From a checkpoint of a small transformer trained on Wikipedia.
Size: width 576, 6 heads of 96, vocabulary 16384, 65.9M parameters.
Each number is 128 + 24 x the weight over its row's rms, rounded and kept within 0 to 255. Layers, rows and columns count from 0. Numbers have three digits each. The size before them is the row's rms in percent of the matrix's.

# layer 2 MLP up, 2304x576, rms 0.0903, rows 1111-1176, columns 384-431
096:144144118169114132136160126132138108105128096105129171097095168129141131145124097137125104115088099099135142124144116130094161151154108132116107
104:130149144137104118145106183108116113129135117124124119114173126097150147135133140128139128153125155127137126114111084128108139098102108151157124
099:132174136087158120110099104109141127137139131139089162093105131127119152145082173111147122129100175151114151044149130125139094088092117115122111
100:124135142153130137114142124114148075104131107148192154123156135176116169154117117146115103095120130096152161120061111115126142115154112159154142
094:153169121132098118116152153090121086153117101062138100129076114129166168122131100098139152137117122111115150111133135142123086118113167129087136
102:135128108098137139095118130134132073131097126123104112117099131137147076124135171151151143162158095168121122130103116128158139109182131146089155
097:134120080150105110113143104103141123168113116117091131121111119127124098088098093102124104047089118104083074206090146157110118108137105099136087
103:121089138186143131115097137127136142126127087089108101127164177153144110126132150144151108106090112126105127120143120133097140091114101129147143
104:067161075195146129089136097114160122087162071144124101139141158176157069118147121083118141103138107117164142095151144133132106158123147146144139
103:107136192150126140121140155116117110111140159085123119127129100122100119129163154179111123122093166165143172138110128119141103118161137103145092
103:126136105133145090064079117134138133147117130148153097144167102100139148125089132150154125117128119159182157116120156085140154146157113153107116
098:141124148124153105159105125134120145111125113130134176144134125159134131121132079099141153173115152138187128066137091127115153129177166147167148
104:163110126114096090124112104130116182099112114163103147114120158124100122099173135117132137122133136159124128110114131162138110140114132107089140
096:140147144151145097084099123107103092141098109123112111123147130125128144149176118126151149157111148121153137166097167075115125137157100127120108
094:123158108166140175129100146136148154149123160171082087099137184125137134058089173119112129150135100147132120145161128136124075099109162170094114
102:127122133135103127112078136152153124115155067073153095123211112101126148157147130138120163144074104133152153092125112104121128157123088139107094
099:107112067128117156129155173122122150163092097161147119111158165139122163090110078133138102111147142151122102151104130155122126142089111115122173
099:139113105136121179104092153166146161172135132148178119129138106122142116108135132117144092125100136118178111144152134123135141123141150147104131
099:108130125122134088098103119132138166122116137153097063149146139114141112088124113113167125120132142090132135129152162148092122117102108098152134
105:099150133114110158076153162105144107164110131127138171139094172122125108118134091172165138091100100105116122099150111125171108080117101127064103
093:112138145144149073182112127132128114111075125150130133124118128188085077154136087116150132138152159166119114120154157125139158108107085138164147
092:125122125170139150167128162123101148152150125105094124155116159157119101117137160112111155136149147111135104136125124121089157119125143121129184
112:137105163117161140145150132140102088117097131154111119124159099106174133127104134089136161136140119140157155135078135106118144144075145135157162
098:106130099162178120126114163167118081169110104095148101136103147131081147116112113107162129121159164069132126111090103117148106115134135144095109
097:135109083136139137139138130084149126143114137105100144141145157070134152139115154116109090152086159144083112121094108155150152173096138151120119
096:112130144117166133144154176160119109144102116136121145211144116137116104096097115118100159117149103137133177071089175173141152153108161120164149
106:169155134142143172112085164128113128101133078123130111147185102117092116145131141105151099113100128179145125161167153130112153123145135088124110
097:155151124129083116129109133146109131144161153102108099112151138163158166174152120114155113171166122100135124129160154115120121131147115164157147
099:150171137122120101149120132106112104182161111134107116095131125139117128144160127098128128131132150146124110111116116109108145146181094128129127
099:147137147095090146146121094118110155142150130084177147103109085153150152148140172122113107111134144078097127151119097081134151140161129138078124
105:113113093174134124148153178141090152131113125107105136061143148174140134151101104148118121158154140151144120127130161144148123120119148137099180
103:100113130170136131138128189111143148146154076135172130149157116133105139113098119136089131154138136131136146154107136152112143109151080157121086
105:145137102134141129143159151150109141158114126091139090181108098097152111108143133093093124148105166142132097098120161114156162093092130141101115
102:146143122125088101130182140133131132109068130092135109158091143117106130172159118112159154148109117109151095124084105094101156102116169136117111
103:138140100114119078145114130146127140130147136119096124098120124131130115156105119109124086127128126120150140139104123119124145165151099101146156
108:129137107147163133085090136125137097082157114101126114087093149103115100102109131112109148131111112134120107156160136144132144100108083137137145
095:099121144193110147132184157150113146147148168130156139122149132150088136151123106087151115074141141135128120124128157160127153154130105122099131
101:095148136132102154120180099095103173107138104120101122121164160098139146094144116113053153125137162135169145118146158131108095116089110139147162
099:157113121125113112127116135065109115057109112172152127101130157098135120133121129104114090153142134120096142124101162167196105134162165096118097
098:101124115167155184112091110151151106109081077126115121123149099152120127155134166069107132140116163127138140150083153098133113106110173141152164
106:096123106114110156130140142107153179129079119108144145111158087098145142119143146136145151154128148115163109120148138067082155128115126141159138
108:128128112145145138158117138177166138122143078134081123131134142165114102129119112113140136148147103138111136111106123100126154115096167105086118
101:115146081117119142132127154111112152136132132139149119133104090134149151139158137106120154106121151137123131141173121142148070155121108122056128
106:127151123136170097139164135138123107089116134161150104164079096129156155140139113170081125117155126162161145136139145150133128141129109135123093
101:118129100114165135146155112143147153149130109113089168120121121165145118146132134180102146081116130158112127094122132135151130122137117102132174
096:144163108144147109146064145113137126108151094134104147185108153103178124129140150098155121129165125126122119129099117151113145116114130101147118
098:133143112157090150126141106156097148152120132126120101148107153158144130097167158140154137131076128159130099105121137129160128140160130153143121
102:110140093100139204148085117128058121134151107163177091104111218131117145092083129107108109120139137118109154117156156162123166117165098154137120
100:135132134125128103118122113135169115114111161137185083132159199155141143147129096153074135142114107108125136116107149132117158146137152128120116
107:096148131131137143149120131127167143138120122091105075147052153114166151095111104166127107130140144099124172162133110092128133148165129130136083
108:142142129123106106124136139186101152113151115069107132144126127185144087149143104171074115118116152090146152103153099175133171132122113140169156
098:119122110138101169109133137132152167122179111102177109114138127128149159106108146154130127120157155157141097099167096151128154111163113123126121
100:129102106131138108112119101100125136174113110100124141147111093117153112127128103149114163125090112054089166112117115127058113134104098171167153
106:125116118101097087084131117154084154131146114145091159096138103136174124119140141114128123156116109095129150149115111158103112135123093117116089
100:120128096155101148185145126174119136148150140114118175127118138172161145116131140171111141121127144076114107090120106121078104124124108130132098
099:128169124120098164157132164126129158135094137166145168140158115160120152157088131171168115125116125117159170127150144103174105124164104135084150
106:068115112114138141099102134119160151104131132122112152135133137149110153077143119152099135139132117101127172118140074119094170136148086092145113
103:111152101135143143115163128152136126110116096090129133125123100145176124172151105132094120106134161103133131112153129122143101108138132125124095
093:128116099137143150121114149137124118125134114119126137133113124130131142153181117158150113150155127099134143160114124108126127099105154085140146
096:177155164116124096139110089118131136096130142120133159129102108120159120138110165133132089124153142119106137145145128133195142073120093106106101
109:152078118128187165092117124127157166072081120128162122128108146145079158120137132116184112135121138108155112119112132153132131152149112071120124
108:090094110126124178131145147106135104111125114141103107109124133109104147168128172133094146100134111159136124152168120127103150152091124138123131
098:082168121118130136114135116146145128138165112126138106122162110155121165107108160101127138090165130078128163160154069110105082151142105138119145
099:125171129122135099110105111144171152105127150107129090140107090138133128136172095177113136122125106134115156146160133116113127164116162130140109
105:132102074141121131120164092172155140166095130145081122136148107124112067115108152155138116094154101142136142175103171101128126147111127119140155
104:099108114088130147108079140117132074103149122117134134146136121133135144094094115137076129144116098144091115091108116196128139118074136095095128
# layer 2 MLP down (transposed), 2304x576, rms 0.042, rows 1111-1176, columns 384-431
095:145151115108140165158112130114150118129151091076141107088139141174146169156120080118118130158135118149147151144130160126142090056079113155145143
102:178123107157121116165163131099143151138155082124107157112104112120120155131150140142096158150124107057149075154115175073134072065120111085131114
100:108156135118103127153138097151126118121106132086133132103099114146096167136161111108117143138140112126108094130138100077137129106122116108130115
099:150151152102149127100135112108125128120156144147114168175162134098151162165096118121107127113169137140139152098116137137148159077106129148132132
095:151069120165133134134105117141096153110122110145137138122136113100084131108148116114121112110127132137090106115096125105135133152120105118092158
104:121096124113124126128127119157159106150122143110103141101138151157142132157133087135099115169194124168114127160115127118150138140148141118137168
101:132146117096159123146139117176097165145097073106131107111119162116157113124123167136165122109165108095191124155087106070112122167125169180102176
093:171101177120088116155106063103150153124091135136128149135137135105182131148114168134161105121090115077124111149099163135129135089137126112141147
103:131146117154124100098186131104169116096099140179097094115158127125123090070141125115118125131123130120132161126156147115125150169131137152130059
102:122101148132127141127125132115164143166129123098067119123153147167145105143098155097129174124137119117140157158129100158130146101152120110093093
101:130107154120155092111129130122134098154150120138166132131130146133136107108166147104151119116138158154171126123140085117121141168134105145149112
102:106137135106122140151108124144093117136148146125140133131129144160120158139104128109113133112125148136120134122113179142145117148103146083155100
098:125155076089094093129120162128111149128159092157136133072111102131107089104141131108132102142115132137153120134093132095119139136137125092120125
100:120169148133129147096107122150133094120129119136117136144159080112144134138113114108127161145122149094116141097123107127139157114137103130118139
093:157107136133138097097149076163115129140133115072126122118086144140157147093122164140113118159129156161114118146159127180165083131101110138179126
102:159138106103093189130107164134155137148166093091119149115148099139095133132111066087142150132114130173129146139121134152130106139114154133149115
102:108141159095111138127164141140111142191158096111130099101123142115158153150172123157156082119125183169180172126114119132102142128130115126114108
104:106082111127154164121114093119125154176149144155145110108091136131096143140109121158142130120154137137168155140133115101095142101100152089113109
101:154139115134101144128112090174100150097124086124079132122111158116145143076111123154136113123151120201145108118120154085153124163094116151149163
107:118152144166130107104100118100152129132153144107102165125120148121119127078118134150108134145117127141147111156120077158129139141113111101120072
094:151129140176146147142167131102105112126094128124136118155132113117097152127140140126140194111144130146111130145091151142091127124095130134089147
089:098082131088193116124137143118112123144123109120083148154129105133153155120147145159140148132147105136133122130111139105129104065109099156137107
108:122138186114124111127118098124116143132116128159096137146124125146162109131138123154146135171164116160151156147136102166108109093149142110096123
100:176155124120139105126140093164132109103106156148128145126086132077127129087135168140125163112129109142114108158107100126147104113116139123085125
103:142108172156111065170146105108154114130084151061105157105141083118128113115129089153152148127170171132095123089131141154115139184158112142140123
092:103092150115120109165127130156086121146113124124134125147122119109105129164159112167160161124106099142136115111123142131129097103140130129123110
104:135128155099140141139109166153158116108130109116142131114153132096123078186117128123122105120112140137151097147183125177132126129134127109136149
096:119101126169156117135126126164105120081112154142142109156115122126148136136114116150104114135142182128141122134148148162121129150119108143133096
101:110144160107137143147123148129174085120148114126131161097110127101182157131150115111134185125109112113097120119138110155122103118173135110113158
104:146122142113113139148117125084125135096149078122158104163135100122168161127109117132101144151101156085135088106101139076138107105113143121112117
109:139132108117166157120103148111092142166148105135150140151120146142128109155125145202131140140149147098119107145121111110120094112128152149168148
104:120135144114131177142133134117135118135109093148152136113144135123110155069100109131124161142122162169140100151106092110072086119115111159137106
108:116101101192128112130128099145104129118107134116100139136132108146119151130162139102113124117097162141123125113105142104122121094114113062116076
107:103137101161176167123100155133077119128113162139130100134142109172137102103139124173145169093138134138107152168122123166144158121186187121097104
101:115145124115149151114079132152115131115142118138128139125138128158124138096148124124132128102081125139131153140069138127137109120120170120109139
108:118134115139129110104113090139114125101131153147109118147096130149135104119098077120146155051114134112112130151111115131119087131157101110109108
102:110121143098119139101116140102105148143118151111113056119097138130103111118118106138133129092159131091097181154144133096121152113132141144150140
101:144130135143099128130153140130151130104091094159105130118110152103118207132135136166097145148124138094113149166148103112148115125095130124122113
107:150123144183158164131127137144139128162146192115148121134074102169111167073161110151128125090181112111126099105187120119116126144144125128127135
103:118143102099151134107149100114105128122108133067154098079113108114107121112125092138091153134134147148141125138089136102137182106134207175142126
107:154132120128102142091148144113157131116088084136166129134114093099160136079146127091137183159127126139168128109122120094129118128124150099134131
105:159135108116152136139073121107077099074110145154068151144105085171149111134110129131095155114118162123150114123161154141139126115131103068096142
104:105153106100082179081124102121100117114173147129114161153121123116109157162116092139128113089135113146136082145118147070110109074173176117160131
103:161177154138150123119155104107097145091135139158141110150170115134134124102150193179107094113148173131141138137142129139103112110121100163121148
100:152110129144125152119121089095139130122134142133098112164105137141132121123104151171118162130119146123143110091090101132121138113087157135150150
100:122149101112144148072082152114103161111104123150112120160084138146140105097116151110102178139156116089125082156074152118099211123070118093169123
096:114102160115133154152133148123094157172124158148088113193161188128152133147162145103101120170108139154110101118133100166133098153163134133144110
107:115132157129156091121108115102087120160118160192151072126142145163149136153113146140155126108105159127121164126157172150149122101112089149087100
095:103091153146132125171115121134100105163142102120122140120109140107106111117117093091173147129111115167136078162095144118154124129153142094093095
115:159143113152139111158202133147143181135128129131122104101088128126159149078109149169152131119124119106164142104108100143116095153104100153148114
103:163159152118085086130113119110145145119097118154121127129153111126110128108149130137115136125130122101135134080111160175126136125116083103115101
101:128100141109121151132088145131153090113118083159139144116127181157117170082139127148128165104109136125164096152154095135093135124120143162106133
101:122155104106094115115156146121113114110146107141128173132149137169129074111158123139092168159121141063101118105115164127100139170099141129132128
106:156151155116126099128152126111108136138119156126147113145086115151181188178189116158153147120091105128138118147125099153084125122110091155187156
100:125131133120113082157160099131092141116129120183143127132123088137170144150144171098149093115145097130137112106116144142120165137125111154110110
095:106141143156072106160112133098076124128112125117135076118093118116086083142099124140116136157160136126104122144127113098182079171126162147110102
106:123158105141137137130100128132133127161120111154130122121143130118118159147126119108084140182190078147156161123152132123163145111097099099157133
104:108162110120099128136164162135118161138121102148100122154137161125104104142160117118135134118118114134118101105139144152173092105103140106160136
096:131082116131119147149107118152141124117124133144136128153109137101144115133157144148116132108089154116096147128125139134122138170112139054174094
098:171131168139135122095066120118126108115128153133118165138102127164137149121103109097108108132114176138101154139154130147144085121146107145125143
111:103112121131140115121117109122102154125150134146135121143114150136092134123146149113151126125155132137159135140123112130148087136153144128130126
102:121094126151063139145105139138133094136122145168087115174138131139100146123163140151131184106144156078181122138152089137158142136105098167133146
095:149078167095123149104115119148120095120105173135143107108107098105166078197115138122104131110095144145129124135124133116113149084140136097152138
101:167143143106148124127164136105096114126129120123107093116098118084101134126121158122157112124170102141115087096105151130103143109125150111131095
106:120098127113111142116136154166143155143143101152159121092108124178135110141135110150151158100123103155089131140072119088111100136148137117117138
108:124130114131166140120131154105143139140102130124118141162144131089166101081132100152135117154119099086083101122079138169136147084118131083093123